Weights of a small transformer language model: 3 heads of 32, rotary positions.
Each number is 500 + 25 x the weight over its row's rms, rounded and kept within 0 to 999. Layers, rows and columns count from 0. Numbers have three digits each. The size before them is the row's rms in percent of the matrix's.

# layer 3 attention output (transposed), 96x96, rms 0.226, rows 44-84, columns 0-95
124:549485565506499488542522486523489507521538494522514514495474517504493512443518477476536497508493516491495488515512541483432495556492513459545498518492501468489540506480522535500474497470547517514524490483479545500501484491538518495473532474469466496502499521484451479499483477500513477481
115:538499506523459468509520500484480510492492545510506538499519469479471520523499501511479475544539517520450465493500534561479495519531486503492488512488449456508513532483480492492494498512535487519454474494516486531527460559489483486517470479540518503490539475454471493535501472495504486485
113:523476516424499495486497497474501467535494538453500470477515480473465523480471478481477457514498573511527502515482506483474490519514531492500446496486529497498492508504511472509512526473538547489486490519491513495497487458511488537487495482540537518522472538496461499495497498496548470532
104:516500521541527484530491490551554507476511494489512467527495485490507508504519494526514475551541497499474449502508511540480483468483541464460518491487512532502528507543523496552535515523511474523479506512446522503506535507505483509476513521471494508505476468507497494532483514508419509490
100:526461492474462486483503490482459468524528486481487539523476518525485476510516478502505497471550504449519527458486455476523537499510503557503446502528539460497539528536500491469527469484496507502518478502479503537491533531489535510523496537518510463502506513477534514479513498516532475501
113:512488540550475539488494508501475471502494473489482499506474523483501469510439481455544466498489509520497525502492464509507523508514477505447506518512508477470440496491508519462504553500518493494500499485522531490494507560512519484529507471559470475494505478535516515492454473496512474547
096:487482524494494493529481517499466464501472483494489482495508512511533492465506465539542522518495489485530470526535497484474459496487490518498523527476529449551495522528508504502510518490491507441533474460475542483538509526526522507497503508516566513492469492518526548504495486483434494474
111:555494531521520561495464464497442507493510471483510516518486508502504509482520478473489472475500469522516485488510500478501447519537489526511533504476500492489515493522514538475503516512488494511468469487474443498504426477450535535505471500469503486494488507481491461454470501501483501465
119:482493541528497466513477505534506514506519439516501481551525551486498481519498498481517505497526495522467472496509450522504497492504534486469440480452515523490499479509488514460518503459522519481491504542513521458474489513469526481504508514533510479490462507465422508490506486455493508497
118:466486494500487517512529492470507529507532518531530536475504553478528470491506501515489508513514573517463491478533483531462489465454509495507472537486459520496540499498485495478518498545465508467485487495511484497490474476500469478516518486516536524548491505555498515516523533488480513557
110:529532527444508467476476544492473501535474526535525491545479511497495513477499505545487460517483529502515511541525498501508485496499505515469499507498469490487478483528478543519484532502495534491503509493449486492457478521494498547493514526470476455457526480443522497544508489503482532540
124:491509526505511470518515515504510530506513536470505480491495505460481532539517568469512526499489523520491504472476518508524515510529481486486515488525465497510532492491487469499438516519531460519506509494493519543487484473485485500534471519500397529507506507436513479474511510499528512480
113:496555472483524505486491482495512558497527479504509495492513510508484502526484518516498545525478476454468500503500512490502529472473542480558505559563494471477542492474486515497467495500499471491509546442496493467478484473475537468496545467495491488500500505508488523510510460464479504491
121:503516464459495537540475517520499512540428475533447533511484483476456512494473475500487491502516489529498494489444517483473519485486500482578482508501505512519478499501488562499512481523511498468503499500451481495510529509502515527506468551494498528501474525498510532526520481526521517502
113:544518522481518493496517459493495490514476529488515493467507510527419509508511523518504532514458534470501539494548452498464489516493485473511466489502498530518496486472503488492525535504522500552486555487521502532538443520484513512549488491481500516527479496499503526484494501553502532498
125:544520520479520494474541484469461506480502497444475490480479503503457544499533492520468477524478514508509530479468487501489533497495460494498528473510474518454480549529496518522505479514492537483500529500535458462520511481513479524511469514492502578521505469522504497470500481474463476514
090:499507453525524458492512539519486493491548549525500503459517473501498527478479448456496472524509501473498480499464515482472500531461528478505508467502503524501486455498462552491507517516487486544462525493483438514493534494552513486494468514474489485513513498517509508492469464486462497508
103:527530476502513444487472490507490510490508496502474482530490478514486529511510511525503509512497495445465499485489512505507488501510495549501532542524459499525501547498434512512529476484495513532522578495448479530526502485513508486508494501522508563496544496463469510500537485457530499503
110:485453516513521505470499500526470505466530486545495476490461529510546476500537507491502440476520482509475447548502506517510504519501480474462430504491517477486502508499506509466455501534494486536463499524491496496455461496513502482477512512519512526487473548498524482528483502489459494464
111:491512497512445505513502506478466478484469505513485475488501519472505534533534525556457544492552454525532514499487502503524471521504493487492455504503483473518474522499519495482521542473495515487515529455491503507540490524479533511511483530545567492471504505489495521504531477458472466481
077:490510500549488468536472538478462436514453506505490497524479457466546471503488496490503539450502513518527498505484503502530490523479495487493523525528517518491475483506480564488492489509510482469530510528479488511502508508522476524479480543547480487487536483473475515473465470508510491554
093:466485520537466494502501536517491478497526490527517538502510543460502490535498487526493534499516491522479492497482494514562484469481506537486514455481527469527503453479477552471501515506505484441503483490509492506469466524489470544492479511533497469493489497507562499519466468509483467455
083:503455553556538520479539526491526489508507453507477479466492460499475473534514472487524450498498482496513506523481522513489458503523572506499520504484520512519513540503530499496477498504481527505503444491507533450474524489525504478469527486516499477490492533517446503487519499468510503495
095:490546492539507518510506528486488467519470540528536468491490466478466483505503482487477480524487520572509461516515523489483454490483472518511517503471455510527476514508493471489482512519462524527476487473521461505514524523521476520514513477517515505469553498482491543499500498496499485581
087:525485528514516525534452495548472496507507503527550534542486468488558527452490517492550498495514496518515490533480499508512526519529498521536513504484487458491508521489525489501503503490509524494506522491445530506497535502515564500481508503541451489499463504540543507525499520498478503544
101:547500492448528489489506483470537515493502506513490526553551496519491512522484538529497476512558479477482524476489502476455467514494505511485483516512501481481489457467476524521510513535508491491513500474467500544509480512468464525553480470536518499522490494492509527475484467526554545493
094:525483521507461434513503486548472504505522485470511488509471512539510543516544451504533486529502521482516509466528539502489526503476528536492493480484502469515522479533515497531508498500543492520486482500448511525453477529544484502495495443465486459473482498482479531503471521499481497489
103:511482467504515473464504504522504497467530502475505464484494468529473476500488497502543460544465459505521513522472485475469470503524534499476556501481470511520477536497453484525459470460498458525495523483530510490507524538499530465508472479481479476462496475471503532504492551489497474485
112:512526472527507493487475529529472505546493509483520484519484516515474484534540492516496473510477507434513534506471504537505488498484561520508506474505493542522497488516444510467504494504466479509454527540513445481471481506489508495499443513498471521514454487515507525477542492454480507504
100:513544525468476488480490541502478525487492567514499507509549482499517532532485527558478511497485547492514497463477479496519471455519492518449526478504450466490466505523476494500502489512501508467513554499506502519513467508470496525513508508513537499515545538474499508544528526501513503523
109:539527494508490473491508521481474515503519502568505535543489506519528530462492511514482495505480496497490481479513500500498560503498493481471502495545478502478509488508432534480479482526533523526506476526501508519483509538523474513499518476524508528558502515463532528467540477484549473547
113:518489524479511488491502477494547526459534514472519509461526499534480475480535503485497494496566511492456521517539480488501444470508493498528519484517485489515510500510560482551515513484500493533501494477493486500549512498511516497503557475474534513499486483526456494523485526534514551455
086:510506557538522504509508475547535513486485514504449539561506512494500500473473518506518483475533504501452501492444537503483505513499519517488515501497496532475477495496526531486482477473514452457470457525473502481519517475466473480512489513523536515493456498495466503543488535510537476512
115:525461496542542491489504487501470538502493476509497485531539529543495504508494490478518476492501481454476491519547496483504513445514467438451495502521497467462524527528514463534467510480504483493488470552516504459511505503480512513514559454497506498525506513499529513483489513507470500461
094:546489504550494448508508503534475469516454493557494496531496480479504463517500484526500475508499512480507522509521510505511523528488513510499477468527518519490474502534504526498506497479461518522499529475529497494438503555529499475476432524520530521482463471486479543525457499509494497526
087:544460491462501484503479469418512509461475471472517520521543497534502503485495519503519531533509492477490504495545487461467514511499476487522496525542516507474512483489451520481485485489526553490507519542521485471505499465478505515547531503464493526527474509518535483503525478509535509479
102:525530515516482497512482531495469441502496525511483477478480509461477507493503502523478523493525471550491496523472518492493509497499461526518498496480471493497482509468521487466477452515470509514516525448483496491509532473514470518498476548531550503443514501563517504543497484480510452542
098:520495501455479490473489488507519507481503480470527515490543524520492514562511455529493530531539531508511478469505482483495464470485488516473504511479543513496526473523478501513502519506490546464502468523535500502493499495496470500500551471463508487467538547483512517505513518537461522574
082:469510505500506483499498510478496505459439492485483519483492492473470519515508441490527496506527477525529535481473529462521479527472492460532481454525535477466506487509490533493502494519514525482463456504470465488484482499507520469467479460473479463521483534504510503454522488521530514441
096:507463478515490492454458499482497494549492488531540524470496512503494497508490495503505481499536461501523544515499501495464481441488524514534465519471525518488456516527480513444553506495503480512467452498467511479495528504468490493524489498461477453499484552479502518520471527539509487515
105:488492512558505479511461495550531509531501496498501522540464536498516497523525549527559526520466530486478505535475523518482496512501537475486508506468491516510534491490491491464503484515505461495462523537524477474492495451448464476497475537489497501479474486516482466493510519447484481516
# layer 3 attention value, 96x96, rms 0.0829, rows 45-84, columns 0-95
117:523513490528495480456507498492511496522479467503467484538509509499521501490476471462489501498490474496560540531510493519507487511514478535526483472481515475491453502468469499516517496505468510544501514471460479517476480471517496548479523525502470471548499509560531455481433504495458504501
108:490490525481461501483447465509540490487511480497561501550518502500519509495487518472542517562491481485523515555474521513511457509498496487494461535512499501480487493501494510509459499505488504545508523534503517502487486501496495464568523498481481493516502495500567490499544486500449463486
112:487496501451500530516510527498524515520474470502504531507512525492529505502519503503451508468485561503510460462475495497505540499552509528536506517531494474495508507459520471507498497468519490525534550532510464497457519511516540473484468503511474491476534528559452512464519475511519507515
106:505522494543526538430480495501488493458498527481509522516526503528484503507532508501545490474505409515536492460481544517487468507442503467499533537512515493521477501489509521511502489526498520491503514479502519535506474527489486536494539496465547495464504515505472505510500512508486488460
117:494526515481500432480501493456488531468504533476512512524539521509489515504521503470529506518503536523523515464537492505475474489516534445488474483520475521514530506500497540506459486506471482498487451483527522508484436503463522535498465524464502506560504534487475500496524512478492527489
100:492492495564528557486496461472537513483479483479461496518513481518467520558477517522516436522530509514497454487483497536542501493518493486506431508535478487494515460504550492535489493526474505507495498500541494460510524519480501477522481491487506501529528510500470514503523473518495507520
103:504486476467501533486477518545507503494538521508434518467475510518507504498485526513488537502483482523487518531563486567516485435480512480487508477475524515482512494477514550523476520527514494508477481554530496524477521483510492517495510469475468508511500465497488517478503457505493528549
116:554536524499530508481508505454514506458513532506524543520499543506476483527534464494478477522518517471497488511510492492484525464476505476517516516530488482439497557475490540536473506481517448477516498512459422529512512494491513498521500493475488499514501489497515504501528481496502500553
113:548474511509533484485503479480481509500478514485535495544446491474475480500490490484517487521508499457460522489499515452505454518506495544489469465484461479501487497477471460551515503493527525533530484528524494468542544521457517515467481500502491475522517473474526521461471492516502525471
115:508472493486468547471471493475536502530521465493523507469522492522537481541501499475499503470449521553492504506479511483478479462520491506484514547534527534491500519489498490499503468498510502518484482510513525503511522536538466534492516464505509524555455492485471483465514575497475477507
114:518482465481515453508508510490540486515495496536478508447483516465532461514467497472471529497502493518525534508499479473442502508495495521454547503472532561498515484531488485456506507456456504509493528494475477530473498458528461523527490517519510489473469524495506515498514507521532529490
109:558460563470507508562551532478498482507477521455429455523516473479503499530528475482500474500499493505456502513492501498505497524499506508534505455480495521494507482534504484488485519474480494506515542501498503478490507549479516524463515507507525490474465477497455484496497534486481522502
121:487474477551471529509516519530503478513514509488546477507506485516486537477506468476480510480497488499499496531539513496545560509450494467483550513506493523524518546498501531523519510506507502504474468522504498435496474479528498474485500472454502487483459458509497455458495516545512519487
111:539505455433483504521484499516512505457505475489482483503511494462526497518495526524545495469497467483449496509536533508513487493478523505522508477481490510488534494506530470488483435482479516527551445494499469532461508448477496495466508477503480483484462509460541504518493505496514520484
123:462499509493478485524453495546547458491521499440491486480530481493499496468491484517490481507488474512475530520554524468483478517482522505485469517489547506507464499486515442450506525529545464506502516477535488469491479454511468459455506491506487499507513520507519486509536491488523488524
097:481526532454463507542458489525487491531544468486515476535508492505540481475556484506477492515525545549489500511514504485493501470534512543497529547480477509515492559518498472493479523501518488514492511462480514457507484500520495509478491479441508507463499481522492480475452490520489494473
100:516490521501495478453511520518520450484485472447489493509503487473476480516523490517465449483479467555526488506511487481509546474454460504503493514484559488499513474528522457472499516470501486496504484481528477494495514528535452505483522510491481492456457499525545465485473509473467499505
110:509562521470497470524502474465492465494494490499515499477469516544491487476515499519457511489541487487520501522454502484447537480511515512537482480517474480493523501471513523534493492508539523468519493520487502520496534497503520543520511479529541523534544472538468483461478446503490537501
117:522513466517529546490512462463571514517501449459512506524493523547473508490507440505549473520470503501513509519516492548527514495479491479490450482502524523495514497505550495501509489511516470478520506484521498476510509475502466500486516516509551472534463491532500469532504481491468481515
074:519471500502485479506486496481543481503460477510497457483513549473469435502535495457427495472492500507465483482496489477464498482490501464465457543516511518538482489476527495532507539497499504509548504530470489491555484506480525507506497491505531484523500512460524509489485503549495505511
088:505515508502520527523538531495447468506460522533500474462464511544499502529509458492496451496476512512480512499490459518515468469517507520478510501499496550486475446515499501512511494493505510485532492525479468496498527490491521515472469468536498508570501464532524507508450464524485487453
082:475548538467473506506490537493511485498537508527512539505493485486491487536482481482520504524503554491528468456511527526492498535493498479490527501475520479469480455543517490514497529453521493477487443522507529476514494459495491480480522545522487508464486561498507524509547494503466531485
089:466483470476473499452469504531514561504476494516524501548520516501443473516530522470532477508495487493546473496514527534477455466476481489474485504498507523507497521521488488546472444538497487478522510485469543490492472510489488507509469454500505498488538522456504520501489517520465494513
083:495478484565532500519467513530514470496494527483453451483485466516476527496464442432516485480520470515543478534515501475505507515465525479501476510540511473547509496505482522537539513518476500467482502502522505499487491529498497521478496539472454493520497507471518503482508528485498530492
094:523557545473565498472542513456513491519504470481532490484502490503506496536534496512504504518510521479451526514504494493464500479520477522487489500527506483501521492490481520498528509531514506545463552468483497511508549513478505469504513498473502515503462441489469455521511460472476505538
091:550529503481533486502495479511482506530499534493494503492516496481476547471463487489533456507492511480486495504454546487471492498507497504544517484515503533526455468531489486527531519491484484449515525512534503512517547508508517543503496494516464461499504495491528518494429513484550445509
095:506510536490506514484502490533509483502505487520529450495486511502518466466461483530491485538476521449451473491485535516512518465478539474502490487511501499470491467506505486539474485465485475501534490487546524520490469505543439517545476495489509553491466495488480507448491522524480460507
111:490523538480504458488508479516530532484479517514510485488536549483517518467475492479502528464482503502493496459487533510528448486464536482532457508526453488508520506513500487522514521452528468511547501516448487515490526483485504530488465463476514510558515502524507510523510523525550492483
089:481526486509527499472512541493495512436479504532503463497494479491526476511528486518508452508503511486478489470453516514520481487502520523551495517452468491509553507475487508498465463577477549485512516502459480507500496480478496499520474465512530490451549475479503481508482514515520499492
105:536549498546496484486514502497509499509490534489531537526504511493470477478547487522477486450480517511504521509456491441482472505469520513499495456516527524489524462470514498533516505514502481505508537487487445521518531528504462510516512467513513533498526519475527455571518488522512505511
103:506507510484522559519475496480504514517561480476525502481482493506521480498469498503516493531560485538505514478551529522512479545547515553511518467485490490523468486492486501495463460497513509530486498461515550475520475477454510506534475538508473484449495472507501501495471503469515495506
093:493500519510521472479482523488491484533536485494536513473456488496488487514476453482472528504529515479469521477492545487519477499525509494478552466471502439524503479499486492486523521508528488513511440507501467509539523527452476457500498477478502449520482499505529493486459518493453535471
099:494512539480507541523482486537488482524564487481480488509505500482507520481488480515501470438494474490480491514513508498461518544508518524539513437485484469446465517485479505474518506503491469467451502502513493464517511518513477477527520480533496500543546514538513491458528505489514499542
085:512507530487458449504469478490502516471457485445519506500508556496493471490491481469511507480498483522451464485462513498503512504490476515547519510552500532505516517510529477562513497490486455502554453476488492469494540498497514501491492496510447499535484508478523503511497537539492493481
081:563520535435512496521516494527510497514524485461498523486495487472534499500526491549521528440512456540503515543506493462468497486509536522511485514494508489516523487490483551449498502496485519489484512441484489502484466518515505508493516519474522530505469507526479483502484445510482515464
101:452459448502454461484500522514519485484423508484522519485482480508489494510532465484519506477504481500526506486500498517517451446518466491488525515474518469547494518517482493503480455493513509514480508489470475502499452449493532487496510483466479461512526520482473516510507480496468485453
082:522497464450546509472533499511475524456513537498508502481501487471484515519493479497537506501504491487473448512525524471466487494504497587525478542501497524478480507529465500468520498556508516491489492506518530482462532533502515514501488494535530507468515518502502507468443462492495493473
080:557459507471512503533513515465517484548508516523504485501538467546509531537477475540486517492538554521504504475516531495499479474530481510503463499500524521472507487484525518527512553473530516477482525517501520519528517499531505516458490533517513513531524552497453498512490482542484488487
087:506526529507472492485473509525507499480506528526500508505497516532548517462469496498524526497522525523512533546512551581485497450484493549472507530459516506474470441504492477529503514504500486523497468528509540509507504493454518493519519484521496538514519536476526502484506532494472515529
094:506491541493512482467515508579475482489509512491526514514459513463506532481478462505510495503512502489519510461478492506533459493480540449474511529505449470492501536516493456473513522500498491509533464543459471546505485520472518467505507483450486468505478504503517527491508514508481502453
# layer 3 attention query, 96x96, rms 0.129, rows 64-95, columns 0-95
108:498480536531519494463513486470499518517490457578477494466528466519504464459527512504519505523495515483531474504483489472531506484495533462487489504500512502526495489549463520513500497508459464514492520519555456490461479464516515489479527488467539507508552516495533509506468524483483479515
109:460479487526527518496503520488509490533550503533514508500528483534523480519500531474513496519487541478459500480511504489528520486494480484514482519478538476548509468531483505483474537473515499466510506531510513433464443471503527503455520469481523494549522538475491534486521510498521523464
090:516542511512558491489493473508492455518505498512511475506500505465516478474520515514537471524523519519500518485454514462512514548468462512539522476506524474510497427531463462497450490476472470537498518494509485482459522502526520505481481516499515497494476480471471492501487553459524499502
089:470468461479485540538527451486492534502530531527461509531531550511491494489499473506515510504533525496477523479511516529511497506468485493452529503510474517517524480466531511464453505501466479491504507510478505510546507557514525475502478524475544504489479481483514458487524514465523531464
107:506508518470512480468507523526543489469482530501543519515473492519560469518530526508515474536488508518490507496471501499477488475460491507528508523478492465441508509500519534530525501439515486506519546552530445514476479480502447509497498505498501463515502494523495493452503536526481481495
096:522511538489535472499496558501492463489472531513513526524485456524514523495515530532497474508524519445485472485521482506496488480488490492513550506494515486511492479499449511530467473515530484515473526528490510514462524491445528480513546511490506530445485491463492513470500499506526489434
103:553479517479502486512521470487505500474521521482469508492489542505477525503510509485476519531483481467499542459467508491484498440513508510488452464474502495506468459537499480480513473530500505459513532493531540504512496495456460472526524500462491479525465464478499455507528455486518512460
112:475489483476535463521499524484484490486501472547545470484483483518509487461474516517446517489504542466491504492518501470516505477532504492504519521525552491520472437525497478466490521517510490467535461502494512488523433475528496519520483476540500493502545517479463525513492490518454497515
110:489497515469526485469522487504469542495500493513489505491521476513513495535483481497483510513507528461485556497478490532465428529533500466497510494492494543502507523551517554548522510483496496509509509484482503487519561473516534451524481490499508529526493533507486459516549494514536535510
101:562501534472474520466508488454487503518491507485477473502498523489485500513542512477523502517469520491516556521473488462496527475509528506471470515453507501493457534496518519504497457528519501501464521518454478459487495481509478503490455494486580533477491507491506512526513534455495493504
114:535533507533492518487520496498516509485511477509520546462558469570503500476514487499511518488546511475500508485505503513472505488533515472452511523531498463475531473477531507508511462517463495471523488483521466483495481544513442497491496489501490526508537484564497480494499492482445523496
100:446505460492495521481487527498500472479509488502474530512489506514508501492524534508492479516565520510454529498510459480511514487532484487570479549460488481494530494474484476530508498518525464477476462476525559518499484533526491543498501537480503521518498494501498472532501482552523473503
099:520519524462506511500476485543541519529486483514473504509563501554504475518443477479500521483527535484512506506500486479538545495471511456513494492490519497530495466512513495502490554512532470472478490516479532522499548436508496509494499539467497466501500499495518545465511499503508458497
099:506454507494523488463529492485509551485536509487491504475477460506490521546524465511540513485493517457508496517508469526517475517503492578523499486538497518503507494501523511485502504525461513488509497449516550469504516512503494436488522485496489553518539532505485493545513535502518472528
107:500506502484504525464505461501496535503531526514510500488541492533471473507531503513553493543510517494558479506483511495463466510449560490476486485502503498527529488482528479430528531500523531525468497497530499497473506523492519492491550503509524466485506461503474455503474499480473474527
114:500497495435490512452492478497518502469470549501494545525524463512489507505503518504479497522481499502498487508482505487564475536505477532512491506489520467528464475506508521534521449493516515518533465487543487464477493484515482524505533475503524468544551503497477505501555520547527516508
090:550519483490490510541525485489478517470475533469519541497474504486494521509506470521467483546503499508495535508508529496477531500491475540506512499506491475538507511461535454487491498525504516514550549469499558524512510529526482523505481552537467477488445486467499527512478465481496513515
084:454498548480488503467493537497497479509520508483515471524530500511541527532492484493488501513507445439483496506483505518457527506483499469507507485476490503466509505443496534481495522457496524435509485512513527469503469517478470474507524458501493495498475504458488497501524495502538566461
096:445478492457493503478489482526533498513497499529503477502464497524474499445493504488472515507533480486507497510484488530533474506475529489519511467489517473493480454519478520491487515473469432497499486500548505512481453458504502532488463481509542481478551541480486484446479512492492451485
102:518502502497521449530481516508501477480534497482531530467493549514504488491555494519541476553528528505466515461555530502499478506509503496492497514510518459483506502549506511505501514451476494544502523486504484510476527465475509515449536501495542493553496497502484527508498544473482466521
099:512500505521522513525518483547501490548511484498509497503494482500492486508528526499506484461512502554585498442496526502553460510508448477531478495473499491486517461493516459515508470470500499487557533490522509489496476509538517512478493493476543512470508506480480525478459509513484467472
105:474457490502548497508519458476486483488519478529495479511524492511489500502491521464482520516498528474428484502500528513538494520510531506514498469528506511486465507528460530465505529494507448474479511540539509472546510469501505510515484509523472498490488549532522462506474429499497518469
092:514495477541496492530487476492526468488531480528507532487519496488472504482517495528516454543489489551570496494497500458530482490466496517520518486496517505473493473539489491541548529509463538533500504520520457462476470451508510523488493504477499543510495503507522490517463516516489487557
106:491479512521480537491465518487498547539520451513447511495482489488489487474450524507476538478587496522484472527538522508472510534484505490481508501499463527509489485483511494507547487473519556500502483506511506521538512492492535462519504500486464523457479510509492469509494465499535512489
108:544486552508503519513483490485499541477483515519503485549466504465487483510486482468503508469490495479526514495498506472521530500509461502461481493532485511440529524528459515478488510522476462511518435520509429492454500508493507479525535528480509525496532492482529492476460486527489525520
100:511503513531462493479460516523545496498458534486494487512498524469520488503521497499499452494502499495475514439447475480498456534497485478487501517531481548499468461499514518533488491504526488447518491478486481536510517500478517506496502551526469482480468548498507477515527506532437472510
099:477482502536467499483482546528488502468544505498462498443497454480499492508490488487517464503480504527475502538508506480517507472526513478509505494470497493458526531528524503481489529478503532512462496509527503466481489457521548533482518496467496494492450490490519524493455482460458551455
107:527504504548495458488525493504531505476475526503521499525480447478560470503536493530494514528497540552466500487488566482502493463455508527491501508463469502462534484535513452507493511504468470503487486532531491511481536482490506538476496528491514501478527497511519496503513479509471493545
106:447466491495492527464507484545513496503495461548536529505482494515495512532492497507491458508500534503522449484518497538443517528485531465503511481520533481476462449506521516497532545511544485475503441497504538506465526468476520489474496494490501488482484481491448506510508509492512482484
102:474515491482451517543500516508481468533481540525494541461492480500489533517461516470493507490478498453509515451492543502484501536505529461496477529504495521559455500531479494505531542531482519493518483505523484494489481558496494511504500493522485470517511466521522534500477482485498478563
123:490482488548509501530472458531502488504480495506483483464501498499504550519522509545507562500470518475473504471537475513524484502482515497476540508470529524480484481512474470476477516515496506500484504472523489509500479499483529515526450477452490451484472485556469532513503554538543491493
106:449486503484479499502565533495500520502515506493486461524504512524492502447471478498508560540494481531489467490461525522532448509523523519510480517512503494493485479525517512532556490506530491484482464523526533521491474545457511482471524460498476512508469507503503504501519499508533537544
# layer 3 attention key, 96x96, rms 0.123, rows 64-95, columns 0-95
121:506500560500501491519491523481519445517549496496478520510477501525509504467527535563558469521529457511528481461501491472509495492510467495525481496509467474530467475535497486471487510453448465497461505536486472502469475502488500532500467481517503524492495499481508494495517538525478480506
114:514549515532536519473497499505496444516565501521453519508456497515457483460538526540526486513510456498512469484475468490491477492483483539503483492540492481514480455540509498501529481507496472529517489548492475495451528473473496499486506476487549524500473513521522483509497506503497482509
094:498485481459486496484505503444510528480493505501511538519479487537503449474490498489527515481490505547521486454464449506527489497471477508497493517504483492510493503513503546529540478527465480544465524497487450498502523543479528512489524506491518508488495461519493527538478470546440463491
099:451540488505457500490463535507503508515418485468530468481494510447532520527477468459496498494478501504494535517531531502501501515497521488489484505538533546489490488467488477532508483522519487510510484469475519529493479522540502497526518519478503509482517516477456505494484477574514509493
099:518485478482515474491465530511520460501501505440564517522452489511484491527468512489525480486526467457467520516488441481514478490533512507504462506488529523501499469538495517472503534511560499494464512481501495459485465480472516481517537478490488478544505510500494531484535480536483504499
099:496473475513490483544480503494523481514511522469459542501503569474458494513496538470519482507495513536489446480456469487502493525527462483504467485513487482484523463492521508471499485522509504467525463506488461478475469503496468524495499479525483510502463531483478514540486494522565460501
099:479545534493479519446492496476505476512528480481545525506539482534501484507513532525556503545490509531488506500520519476485517540509436474487504481536488508488519542482516486539476498479520496501508500481504484492461488461478491499448492449476510484457497540520527536517488488473476521505
096:437505511515492558475471498524506510434514533478502546520486493466532492511510478538466501463472488495524466463515509477551518479447485522509547482499454475488499515501542485533517513513508496527487507489483505514473471498531488501464508516499513472465490505465508509507527492511540480475
095:506502510486500520521456484515517478487481475504505486516501501543444450482508506472515531527513482475512483527512506508501512522493520502516518515556521509461493493463456457428531482498540547478515525511504499528463496513505538547471560466475481523492535515488477511505508525486481491500
101:471545467504525528494493482525515502478498520483482497495497519486454516467518476502473497506504493525518461522536524517524474552477486531533503473536492466485499495469500514463448518465492504502528528478511501525490512566489477491488551489491485443514514429527523461507509475513498511505
111:519497499480514500525485510524516528503506490482551505515454505473513459548468501485497519547501483546535519483482523493520517469495466519533515473491506489559478500527511482464528528491503520554501489506479524497509519474531520481495471480496546530507460511437524535511519461481478468522
094:518497549515550503509574495512486528513495480525495489511501511465534531525481436480471526468504512477510497531522525516472463488479490507489514484510459507458507471488506508488491471488471500515508537510500438512476500459524478549471490485517526489428484503499499502503473519491465487502
092:492499512484515484497504451521520481505483503486512502499472489497514512451522541506505455474551467524479463497484506527561510492543461509500522459517478446531471490517541491547515509481468502521553466447515525518453540492514536510495514483489503498508485467496532506503510489506482501521
107:462484465483533516529488469475492474510465516515525524530539540482452461474465528485474521495507484484484492522507488489509527495479516489469470530513521545494500504509471523485510508520547511482521502506487488529534484536510449558494520520510511477486495503533528438480513478488477558486
094:523486472500557466496515488472515481486516482504497513494492527532461532559513491458526460497480463474466488532516482533514557470510461509516496480477493527508511500490481488497485496501446503486538490473468527524490510511480542459543437531507480519526485510485487519514515532508483526500
106:503527481500525522506545491490521490504479465492448504490501547524524512462470480485531539502507459468502520479489471556479521495504483510524504454540490510515505511466523493504469521423483449498515532528489526491503498489522538501463502506539528520519487518486484483495527462467466521510
084:504495531513465476513502498443507504523477458535501467496540469502517484509469507507539514515473511487490463512477498534514514555501477456515528503516500505505508488517481475537500483511475517493515455493538479476502446452516553498507465451524509515501513544472515555508463516489476495517
092:509507445488550526474448522490472501508503469468522527520511496550464455555506521504525521485514527531476445507466490487495488493532542473523514494524511525500527504489458499501480492474488499480509480490481471475476446459468499480510512470494486481499523523491532552489496503523468499485
119:531510536519543490509486547481498493501534490475516527494483526514511485487535535523559446544503495514499530453493480468521518508511451514545470522532477495521467532512521540474498502477500483495470506538511491483440524506481528545488482477474482501492478512499493472503535514501474498535
117:505501515514511495476502479455513493499529488505510504479499487529485519505551545515538469512480484536551537508460463483485485472486456496497508494478447511490441490498468459496537506474457491522499543534467484508497473492515488450468477512509518517451468503473521498487512515519476455492
105:512546546485494486518486539495500463515563456490563516463486522559513494468519517494528508532479474502505485512501487459505470483487491539502456485476495460475481487524506492501541494493500466530506511522474514522453516497469508487475497499508532539477475516533518494526506474529473487524
100:539504497455515481498494514478516503502529533483515514472499508524486496477501488508525486581506519497528492531486506513478542476486464501491479498482523514544496469478530523496517462486481521514453533487505507517489527538513471505469526484515559521469545466478467552504475536487476500545
139:548543521512501478514473510491505483532540487478472552515472502508511460482522504512560461488510479519500520464498506500486483480490437512514524504511478465528469521511503497468524492488448470547533503518468490480441488506492519513485478464495542528490514520455492516496513518527481473505
100:502526461448476479486539495516456501451473502493495518485518531507475472530507475485493473488489528479474526458519512511502518448511531503460458510471545482484536547468505470491474501486500497458469477474487476506505509478482453503475498515500481482502469448503481523495453481501495542503
097:484547456562496491491489518499514439517464492538490498444507494556511522481462512533554477525486540499518482478514514494466498518484471520559511518513476507507509519525499475471513478501501547526504508487538524500476504472492532506528474488543480502488499523474483501527519517505496528516
090:528525516468508544550486470491515498508502493526515455501487489526480500509419498511509538517522500513515481486517466543493535465478531488544507568465470474467505486509463500495532453480516498500517527514497474508495472518509484498479503465476464475490482492535506490489475473518502533467
103:492544496505478502526534490484472486466509487498514459528526520522519534488543532480494499490513513458473503492533489487484541532543522503451494514524519483533490462500500478490492547499445538510501535488533488527489526523487451460490553515529527506475506512481499460519537500540515508512
094:461535509488516530521461505537489481522493533509465496494449525514477491511494509520497502482500450497519529504523483468511492501505482549503508462529499497550459497504506498503493537481472511468467493449513517538516486489547520513555498439556491523495480488497517510489468529502471507458
100:517525550533484534522528468495490522487511511489469509538490499518487451491550492478516520522495487458476491502485481493547531531504460487523461522500522534512473541494450509509518482494495523486530547493478490486501481519486499496528457502517517468508488508526560499558525512526513470462
106:527520480516508526448471476443470529463498503519509462554499486481512489484519525522509530489528517475509473502505485478531502508486486535483511504470557476464525525501547562480461467488565507509473526489477511499493497499520464506519491484473496500530521519502485477507505508475514514451
103:492532485543455494484463504528499528555482505507555485519483466500473511515494474494489456486517483478493517555494520498482485534545531529511501507552484497515491540575526520469501477465472464493489513495463505509485504518506477484485516486529502504524527549486498469498536480514479515505
102:527516506501502455496457471493516496477521487498482557537493544517512513555503469521485480512521550490494520496515466480467528505467509465496458462486526495466475540513497537511473482532530503525487511508457522500487476470495491528538493502475505494459478497522514481434509508473537477495